config.toml
n_layer = 12
d_model = 128
activation = "swiglu"
norm_place = "pre"
rope_fraction = 1.0
bias = "none"
parallel_block = false
init_std_o = 0.0
init_std_up = 0.044
grad_clip = 1.0
final_lr_fraction = 0.0
Each number is 500 + 40 x the weight over its row's rms, rounded and kept within 0 to 999. Layers, rows and columns count from 0. Numbers have three digits each. The size before them is the row's rms in percent of the matrix's.

# up: layer 9 MLP up, 128x128, rms 0.189, rows 57-73, columns 0-127
# down: layer 9 MLP down (transposed), 128x128, rms 0.181, rows 57-72, columns 0-127
# gate: layer 9 MLP gate, 128x128, rms 0.177, rows 58-73, columns 0-127
up57 100:574519570522540460542506539598507568497521547476531468569490580447526517550440507532554504445561452418591511514487521476598430519476377475476483489495470519551486434511503488509448545521466467532499464453505502488499498559485450506512553543497488452520466518505456558523464463485488550481514464511490505455541444515563445506496524467477544545526519478533568524493442476506522496547491
down57 101:483506515485545556514497461530449452501528557515465497485506458491452502499433564555536499498529491494502456528480428509502590590447563512525568470511474536464535487548490614490552564424441505507541519544546513533437527450517506576483498449462481498454545442491571461522479485492489548446565507491548530506493514428520482452523558436532520528518526418510580489566505523537510509478491
gate58 106:509538510495529467426527452558466489511454510444505463573484507521456405485503483477532473438560518531490500538540514423479531563455518448512469487520468471582511509516557482484491537501573492539592482493502550481528486465502460435449470486543446463428486473497458511501516499490567475468487567602438410488557500470503479460503559395539518554522527502485557455477538475456477518533519
up58 113:426493475513526474492545546513514525488477546562473540514532485438538614476420508540461467564408509474542512549461481543516473492515522501420493540529498478535557540522449535512496483582516533434454546488539500534489494526531549473584466503518509545524532526475535564525454486538487468546490477466498552551518464514491566452502488532510532464365486489526502453504440497529470560450428
down58 111:420516524489422478518444508486498537498477539547483481541482503521501495526492463458565432576554470510564462513534513465471474524548571497455523478525418466515476477503490485468513485502511526514504506559447518489458540567547531484471534525494611423506455498417574509483494434535468595469532474452507526482529498482494580543503469476479576489476529533499470508424435406567501514550493
gate59 097:534521441534507528477435571529447525512624477504464474474586478541506494471510428481513559486485537506475465553501484464481571489474479555495581489490501503431634502434531513515484490452455519491564597521459508513547475475526439524501522547491462490535534499450504516503448523450473515519516433503504492520511511473483546540612560513548434558473505495453538468526511512523538502480474
up59 093:474518529512489551535411512524516473568526492502493535480514513430458472467485467528479482506484525534545425498459526500551501572483556509488519468461535514603453451475516548496456456479577470515508445459511464552597506525504484579457472532567467505481543535504454479495495498480434482565459522504462550514473496476551455486544517536486471507532484640566494431473489542596496511550468
down59 096:503479519504557528564500539538522513492480472551518525525481450522476486549513470516540536547511503503464485526511506509505431572508477513510623447476532514495593534506497539510504465499481618489488502532458416528540505456491541576483461547521480458434497540477523454465451528537462461561438569549577444467472490508522475491517509487481529523484561429510549515576552511625535486516479
gate60 100:533442519537476487555578429505494436458509482491517507593517492438444458471509519552550551462540423466476546478566479487501507499525460513569444525482581500513519574458453558463534527490535500476453518469527566484509527453510470464519514470460528548529474534530530541527534488485474522474464512491467466573534454481508531458482567481450494504498600568426546514558483530514525612489540
up60 097:458475459403519503507455537432522533545496506476458481451453416540478420414426441577504466547488530492455528496557442488452522478466514493511485537490423437506575476560609494477542500497504506590504451470463439489508501458485493523504467526534484530499532494558471475444497526494515467476533496513531542490528489509566569490483517488450542493474469507554472444466518494568557425494457
down60 098:416499443501509522554536537514480434518473509529540541425463470457544565570489510479463551501518526452478497479517484538497537472474481511522554540539516482485528530424525466561527609547502514486557561524418538512503501528464485496458440482460499501479510501556421486546494499508508575506484512480506365481478484508630480506526549480486468466423495475475481521476516500513421536435514
gate61 104:470537518540571510458503438493444521530564522444535463505473489507491473565579511537520503437463481442445453483483477514553515522507511443444503581469556476529466476416478517560508516572498516526478497501548480525534459471465474507514549502580475486467547479435461530528513541543520417472501461546442474560527518491569538433431553429548463531507536545505572513491483550446458533559504
up61 093:474520432563440519572585517494529490493490511502570506396451512494499469426469532445485443534567492487512558489461496472467545541487484468581542561496488514618503512491462476530482448515504545528564497499497487498568479498500554451552454487516472502568542462490510504533553478450491521445521540428546416540510500494504481464504535510413474473545536553485508464471490469541467542489419
down61 097:503486491493440453472534534460528500525488508493479528574552623505493537507462530455500548474499508542538476456481475454521417532597525491518463471529501461565504496482527536465495490494492548488528441624466498481486526505493461515489522473499476519464513528520480461513510514508496437524579555599449484432422419472516484508511513494474454463548515518507440557482484448631475564518512
gate62 102:506477422523561559526590460537521498440486487474457525531501416466532502578521516447508425466485547470485454495578486503450481500536469491562564464478553443541533456434502482473468428541486579525466525478427486499494442502514499470478568442511473502543554468533522462519456475559538546490474596541532404462542495421511523513507529516467459486445502523514527537479472507499479541513478
up62 100:444591459474500536487525419565479530454518561526536487548464440566423483562454498398533478537452481477465594518555540519477536578533481510496495532490457524475447493419502548534473444549533513562562450450421512480513554440493484536470477511514505527490473450472528448463493479508562523465503537492546474531469439513536473503479504501477552542524488443502491521479488573473548536480530
down62 100:470507530484471529550459500542484471484541453456525446531572580522484482526531492496483500541460546437537545490473458475481537468515550457530383430493479510505449502505507478562440503478532485468498479499566491564492534518495468492525582505484517529469510538483511510485432489443468429420500466462576517466525520486493480458507449484557450467487487449443514453413475469367505570560466
gate63 107:505494528432505457470469444491391532517457559525464498500475520490443526447435539563461475506498542522495490470520538571477470558441519489548456496449505494537456462467544555452485554428449504495496515506495462534447576535492500515531481527437543505490532528492570530454535605550467478491562487546460478461466410472527486476403544487474514479561513444505466570505550462514508459494545
up63 101:461517407522529553526503490535468521565577459474466538465510549466517467487512509544605479561512591480525465508490536486520558520486531503455538541487499510554494495585477492498483494453517464460526525453550507586371467508462488521484466509540537567450492517556476463485539508464489514438559485528540520470520568508514524525560489469527451487501515488538497540491570470369532541490499
down63 097:506510531512469545490443560503458517445568515450521509427478529513457475535493547541503559371549522497498517448516484518506555520574503468485472534487554481481466502507523515470449444514495511514460539497532499503501495571428449489407465488536490473493515554490579577507455503589461611603487556551496507531488493500466466450531478467451555497479498476465489462458489485439575511504502
gate64 103:445517582433443447640515522422424533521482524521446514539538460482460463504474509511470505515505481506514535528556572480501531499497500512517462483509467516483496525505409495483507473488495523450533541499456519560401489488560552494587534558527418516521548479474522458447525469554531526514511488481507548515517505517466534481549495477465401514483529446500536507465518479582450498444421
up64 112:469494508549515517473529548568534590486520523528500495451504500537575553549484519505524592473556511496517486548454449593492424552489532419487534484514529464509499505497490481422480519441525523464539499500431503524492475516528497424522501492489483508430560532553494503602529470521493546542484567517461441500467556469542477502496465463473548445522457498488528590472421455537476551569553
down64 113:492492497483443492510512548507462506439450543513493461532505459510548587470487451433566554520483496528458528556479513527458507490539495528459577549524461481549436540552470524420544474456491463418578544440401469458515536489531444477503511496516428450452545485597484492488545471536475555515525457492513384442477531545579487463523533527491495526552475491503494491523508482522484520526540
gate65 109:549561528495468560560496515519551461493458527504515452493512489509479444508473516513466476502452513518476506531503546465511536533441534505477500431459499491541513423490439531496414523484539484487489481482494583524461543512471597493519517491475416530427517400407508500468483447506541475592485577427540489512522512515602539520566546515517448501444464494557497462500475524449573464511535
up65 097:452444504537513493525492431492546491475502524426513549451562477556491457506512457502483486471504468539470545511488558546485478532480550519558522579495501508580502535434512467519485463607524453493585571517561532531539545518441496462550546597520429502494502489516498475467538588578515496513494468491518456487434527543462560490531454525482507425457457510435534522501518545483475506488417
down65 104:447518455507516485547462514523489546458551559508489527408488420522392527515532502459466532492440487495459554447486563473491581419558514463510416441528453455475575501550498488531472553457438478535582505500501556447499506455500512534493442480511494482534542550467506502452461489439479557559478483445519507507479487476531462512486524523524509570462520488549540454485596507493513547511445
gate66 100:499489448502489443555524516456536562463492491438536478519478546486503493478542472505555473493535532481484458506560553510598522524453522487511540459486548513462447507460489482451450472456500426542448495493511531557516556518544508471534461487439523528587452466610511492499509524531445516489509470535433553505526559551554484500537567559404486468500599454466497425499502449473546526547451
up66 106:446486469439462485487506494487463542478532489434466539526520448418505486528492405528492562609510546531522507528582551525446506517529543484481511568503455531525454471555550497487559398452510454555455477514505521532485518504456536497488481516576439470546438491508526463501479459502501544497501563573545509476542595551446519491491577505452485486500450472448569491462544492490551510480485
down66 102:532475449459554501459457448533474500451528510484525496482473401559490507547587498535498484505552475441519536421509511519535514467462514473590505423512507438529520491462510540466562544449477536488516445389482456494499480500521547487494546444473481528442465424471513468448484480480518475428492532540461548527467421489512472508554531545486597505511523546514516558428568529475470549480489
gate67 102:489464476478465508495495522448524512551503508533494463468475578447500533544496466469490465503507394570579440509538562473481517450465497482481548476547501502439511439522466443420433435427491462569488451524504488497494518440594529586547495520445554513494491502517411540467528528452494533557489473543505509448500521495506497501523538509479497509555526439519501483475438420450414484559516
up67 099:536441537504444503491455485505606486561472493496492530530457506507544488536467519440506424531480528482482447507487485481478551513498569501474428486514524535527450489569547516521477502529464475500507540555470483521503424521457517443537531562522443531513505445459497524460515549511537539538527490450520439479561555597498470523513378571512478593498523525516493534532536503481541478629481
down67 102:497543441546517486514501536569556480451541477537514399488520546541507479555528495510549553432519476543464509480469457490502465507574550493509450473499466425488449419460544462544490511546461458512435501490507483450545545530426441493494493524571538459450540500455496493471525576461521429544496492472508470449501532556477482520543512463528491525462530449553516480479481489553523375416523
gate68 103:553484481571491554470504473530501467546529474525507519485529451588576524579488497574526447495494543539567501506522554525529522548455596549458446493533481501487522464515479494526542474474503525479519488540458507408467482488531478456462531449530396525512453493509572525550508526542508450476465543518482471491482478565555459473508599593445508483546574467534475496423525465458531493504501
up68 108:560501569443435470497489444522480575454574425494555466451532480488512509489503480518479470464555532501484501547514459539453400509452485467534373500457525547436450387543557435494522453540489530504510519469527489489501516487533550573518526522484490446505503482458507433555532544513510475483547518494537518476545517541537472487501580552501495471518470445466485464584486522546526534533487
down68 102:511500582467457493475490524540490570495527518592555458469492529485513488501511453525451495479468529534445455425554523470471487492453495500533542484509473540433497446455494488555501553479488528492586483490519490478484553548407578567570504468473459470537486541589480468443468437489477554466440559527518456502514483487434521480442520492598499499489509505560521507550465508587538492448560
gate69 097:559502451441435561462543532475456557569465448393540420492518471540532461486496557500461481502561428519530523424478499464573455517535464497482451517476562504489442500482517489446532517573498492481470514505506490515529552507486565478409476526434529506523519503540440534462520467544487547441485438515419502550479454505537525490527518461480512472554479533440580557516460526529527540511519
up69 100:539434451484533431528478499518503522551513486550469547505492487502480498488506518528501556525522462576562479530477405517459497452442447536529467461499428462577493539512496505533541471454469516434552526529460477506500471580472512548486501436467592528484495475523489519494450463443489510457557550535443482456484527460424443526507534473511521534424435474470467568592471488443478411468517
down69 094:471468489482461552496578516599543503477485511520477502510475525488473484568523502476543552435490487498588538522517534529535517533527480516504496573489491483436524441555403435544578552483516478497533514388506550537507477504594544504504553531515491492588527472473509485509475550480472547582591475548512498506483559490539490502467583506536458445451430504485538542476537523489480489487466
gate70 105:579544475505472542492508509602558547457556504504500553462500577478475498488539506460490474503434505502580446528501482544451494525458569440485542526542497458532514440504522468513542520415510456494524528516475472454508445498531448447512538531503510571527592526496520479484509572478552443449535496430469497543473533456489419486477578523532492502513494567514412509499444443432493501552470
up70 098:442462458470467500504411535489529513492489473540507472504512530466472605423517459502557441512538500500499521513521515493466478512534548483452497485527489473482553443497522512511432502454490603445508460479428518592482540530539558589501459465595497504505523517515575416502453550536503590482543513517479490497509538506563515534484477497490402480537524519486523524466550504482568517592478
down70 096:529525532609485473483539473487557470475624536511501551431500529443516489496475474458508460451507536514586499515518471416525547467580566483512417512504487578529495534459484513444415479472510423506495495554551459453534500476517506452540507479503392516556510481428481451535490502487519490492446508494430545479558515415513475504529522505530562493516466484512498501495529482464522557506535
gate71 100:466511485503519520529507510478569464500508501579519553475556394527513480544475554538467480439491541527521564476463561453547505449574477467449533445496466516487522465581506549470474480458511561463483561461456444468420442467499527611446450500551522545521491535456517504532533520553488559524532497494482542536486486513509514440467537532569558523462455457531483516454414494494513470486437
up71 103:461515438425580533470557410510557495570505515497526569490560446428413382438535466456493482417501487557473463441500537541531552496504462449548464510557562509503528452482534485473524463455479489493527475504492494540482493470519538534500502510490502430562492516553427456537467532505443496500534588526520507501534518529528556463476491497451535496458522485494447493479510481557555542502475
down71 109:504510456545413505522553407520549489501486497580554459553479536524484581503548529496476524509526488523483553470481506434479505520503457525456542501492568506498508538521527549526444464400484490449436602469492522495430537454549508495451483506558475551461491415449477482504491499557495522476539458478533486487525507480547534491489592514481503564441503512527474530538376485468471515567520
gate72 109:558429526490507507485435456433527522532624448568462442471466543483473478478524487471531487543594579490492514497535516498505468435442495518451505482521440514549486582492480517463440565501554422573510511433509522446563431513494498504446533527471547473540457519496499488456500509498498534516476510567468412497505485539524435483507467521547514484522546513410509519536437489483464514468485
up72 106:485505498394491493483512423482503564504500570437486517472561497450563439523493450428541463529555468517502430495475499571526514472546457459487549565522498449501535429545499493500522502503422454500522492501494430555474495464532478470496535438462507557491467485517498485464521485521552498534457588569557502537474517464510494512456503482556450510563555466520424527476456468434394529539504
down72 103:431498510495517455513497510515584527463534460489428519447500488519531544588522489472509511508542541508478486501574500571561499492518494492434537465559465482531462526518513499528512548519499421493412469464496517570505451507451570562375498392517501510527557546545446476546495444490469498463422510511476465520533542491479450479513537529481518494482532410465537520466461528537424467470473
gate73 111:520466499574535499458561471512469483516493499447562505554567505391587487505497564576459417470563459453505510512556546545548483517518563506498474477554471548476431494529474360526499482483501518467495483507464542476512427512509430500459454540513544501480459513524460497536466496526502513485509484499564529538553501537574527494469503502450558422442479480554471523540494549545462493486499
up73 093:453520408454442449470476504421535544541564517566461503510504452479570457484475509486484546592506594563495476497472488421443541497554499497494436449483429512492498480411533473484566553590489505484527482518506532533505501457481547456492517534434563511533562552533507541474536488513549509527465462453507499508495457514471497493527491500480462467443511450423482463459526485538486572552464